config.toml
n_layer = 12
d_model = 896
n_head = 14
n_kv_head = 14
head_dim = 64
d_mlp = 3584
vocab_size = 21446
activation = "tanh_gelu"
norm = "layernorm"
norm_place = "pre"
norm_eps = 1e-05
positions = "learned"
qk_norm = false
attn_scale = 0.125
bias = "all"
tie_embeddings = true
parallel_block = false
extras = ["capped logits"]
init = "normal"
init_std_qkv = 0.0209
init_std_o = 0.00427
init_std_up = 0.0209
init_std_down = 0.00427
optimizer = "soap_variant"
lr = 0.00321
lr_mult_o = 1.48
beta1 = 0.95
beta2 = 0.99
lr_head = 0.00729
grad_clip = 1.0
warmup_steps = 200
schedule = "wsd"
decay_fraction = 0.695
decay_shape = "linear"
final_lr_fraction = 0.02
batch_tokens = 262144
seq_len = 1024
doc_mask = true
train_tokens = 1079000000
steps = 4117
dataset = "wikipedia_en"
Each number is 128 + 32 x the weight over the matrix's rms, rounded and kept within 0 to 255. Layers, rows and columns count from 0. Numbers have three digits each.

# layer 3 MLP down (transposed), 3584x896, rms 0.0566, rows 855-896, columns 576-607
084140146188119170109077118099164204099174114158143150125082191155156116167117098133063122088119
143130147198086095141095120153131129111124146123141164124108138130111097160182120153108162074097
145169107158132128134127135100167161108088110128157124207136136076163062166139111167194139149166
123091171123110139141113075170108157078111165029112131067124142124142163116148154127107114154094
080101114204132131132070172063153094190104175104068111120142110114135130089140155163185124109089
096109102109140119127140166107127118123130123130105152139105083131150087108149168139082118159127
105158156158168088130151135132137148139135137176122123127144114140130126109116120081167133117159
161105149125163146104119164130130060121134149127117084121092127170140117199149104113197214046131
112132074141162132138098102148074153101133115090160101146135149137141171101114093132115199191160
255142189159136065101156123158134126106100136078109155115078115153131108117128127108159156128133
102116147103140095152135079163147136236117150106136098148123175118102097156113124078179111134121
078118154192108112221089150134140152178140116110158167143158142103112151111116158191132101133140
176085065178115137081108163116118096187121149124145171094132157161145152136137091105145042086127
168132163130062139093132113130134127152118131093090112083175115124137118142114083115107119127124
139135171173156143148106178159120109146127098134147088138141102136120175149141080141140134094147
108132089153094126108080183130115110180102084108145108113154129042127157182098163120114101092158
128183168141091050121178100097106122087175126121148136129158124132133100154134106155142125145076
049095169130123065117140126155104080183136109174082139161089156085039111159129140152214169143151
132110178189117108100099105130134165135103133114123111057176110088117142129175127133152140129159
108128114106155104104142114106086147053109093105128103128165081142151139083065097148135099050104
150162173120126119185170064162166123118159145152149113090078132097108139158186163088119129081154
127126126090084119091140098124091120079129154109126154110148145119037136126177111137136085161113
095081055134089198134078086094141123157187120163129171146121118047062158090116073180098111131131
176072074162133163200116091157136127099123144195132119147126071106125146090144175091088130165143
155067143110086131137078075152130153173097141151145111141062123109116081095125115154121115103102
102075163090104105133144155138158072175096110085112144106115140110168146121158115162166080120183
083182130164115104094080081121197146070121133058165089093065142151094166104114066172136117132090
144133095119114124132096108173111062065135111088119092102133123112142117098112111089183210158181
106069112136148106106117159098169154106142161152131148168123142196139129134090103163145141118153
150094138157166138134019136085137131160082099169163123100175105157129102125147136146171140129125
178175105080119110100068134074167187148119186094125072136115121147176161084149114127102168095126
130101144139150173093082088166151101122140127135037091132165184153146109098124184143167136087160
172189140142118161107165142160090141152112143132163116099144119128144174133193094167109156178129
127129171135146149102095116073083185132120071130160104137120117107151158114137091170146134161120
130114118141117137091178163170173172127107177138132167103091157123182132100096125121119163103126
142147174179154101158160162073103142158156106207128114123121119161154117100094142100117126202174
066097166114115020185130130136128117165108133098168093093122166167152113136097161123103101124115
088157082103167161150056116099105157110131144084153185183152164085169127111064127107067131136083
153099103163065087148132125115076175161150156145085085204105148101139094107145141116171087147101
123093099175165075103125132090095110128179161103122104133139131133106097119134129151159155157098
171108157116095172079189168113073120115181164125157122102145134132129161158141156109086121127123
119171101140107181129175098137132113102088195180108138111116152127152116113105131094097183143126
# layer 3 MLP up, 3584x896, rms 0.0576, rows 856-896, columns 576-607
133126112087071142141165160153145151151126104115123059222085204150079165075152109216121106093123
140151109145138067128082136122155143181144071131089066093142102148112068162198112174152123161188
154199155131118060129184170126223166128132102078105108094015088109116150100174163126095125130146
118141127129101185067236120059145146194132158074121154147113124055153132133174131169129130150130
096142104159113120119108154144154153090141082155164077094134113174121149086141155067151116078133
131210119128146139146145130091201164167180095104142148108128122136136102134116102141131149080159
112168044138060111110122144117111102143197156130129095135083154118109142132180170194087119155117
143118134210129155158152116111136105197137134162106153148124120149148104154135073130139167132130
170125044162149127155122119064153152124139112073110118111082066158157121091089172127148134144122
193149185117081131097217196184110249037187073247172150106145062063138090176165087086079150207130
130121168159115106134141168175081075218132088117118159116074069110069103105171138136096132113142
132148106127169216184087123131123171086079087116128149113126101134152159165220130123145151091157
171078123158092115147182167102185096114144106108162064147145153123082146169113101128131143159048
199128105120152112052114114141177100098109157160138152068130146079134192099132170147039118142158
150126112177151088062141090187115119150150153143144142128067110070126143096135117162061137116068
142108201140148151134126167072142091145119098136181146146121117127116155143161096092108170166104
102102120101071151154104120232154096088168202122098100112178160099098138134114205136112117169131
153173126061132082140128152124142109133086176165123089163067152129129131136100109126110075176137
110153138118106163124109160155129143132182084143116132134148117099100161158106147111087108135165
092106119126128106150112138138133099130122154132135143090086096105072084122143128155107157141111
140123184047151129162142118089131093091103150115105144169186134109144149111142186142118109125101
120181198168223154147061101046172098185135135098047138149150069082174164108145126192060140188124
132160126095103108136128125164094089118144134096102111148131148135168148147129179170160159098137
121126128164097083123128144098118135124154086128154168192158183147169161133143097122139144131148
151165110119114171174136078182173138125195129143145162117170148078133136112153104124118115103093
107163131141126121131189099249191172167170113150098111080122121090081133131070126115108147086148
129115079109159150176097146135077130107184103129118142130167160124153119174069132076166183170154
137116157182150067174148078091154089155082108075124103117083161095125130150103121084105123110173
107132155138143089161065138133097133126129138110152134095124124117094082142111169080147175153142
116117120149149117126164141112098212089081172160119152158103151087121121131151106094076089155115
142106117124133155148100166081163144111154142135110116146149135123139134156144099130129126143137
143160121161135137135123103196202175184140116107155198099136117170052162077186117125148172146148
143128114124181129101146155115132148119094071175078139108141119149117097068092071095154105098131
127149204107168115132131128064095163160042122071175129061162129170103128122140120190172121137105
084143139085104155160120166135133123112117129082096193109159119163126159116182124145142157080189
164098137100200131175109095111139125118089198121119107112150155123136144075107158143132103137158
116149101126139074137094103073106060145155156070156095111093115122099194174084133135116161119105
121113123177162127122127151147165109061078143179088145186125100170122105122186096123088153198161
124114138137097073098119125172121111101117167121153140173098106145141187110167183121155115152147
082098145182099161130153099142087165104142171188162169197115117081078149194115120149121115129093
156130084128133142130183182092131155119114122139165141090138091173092156125110153137128174141127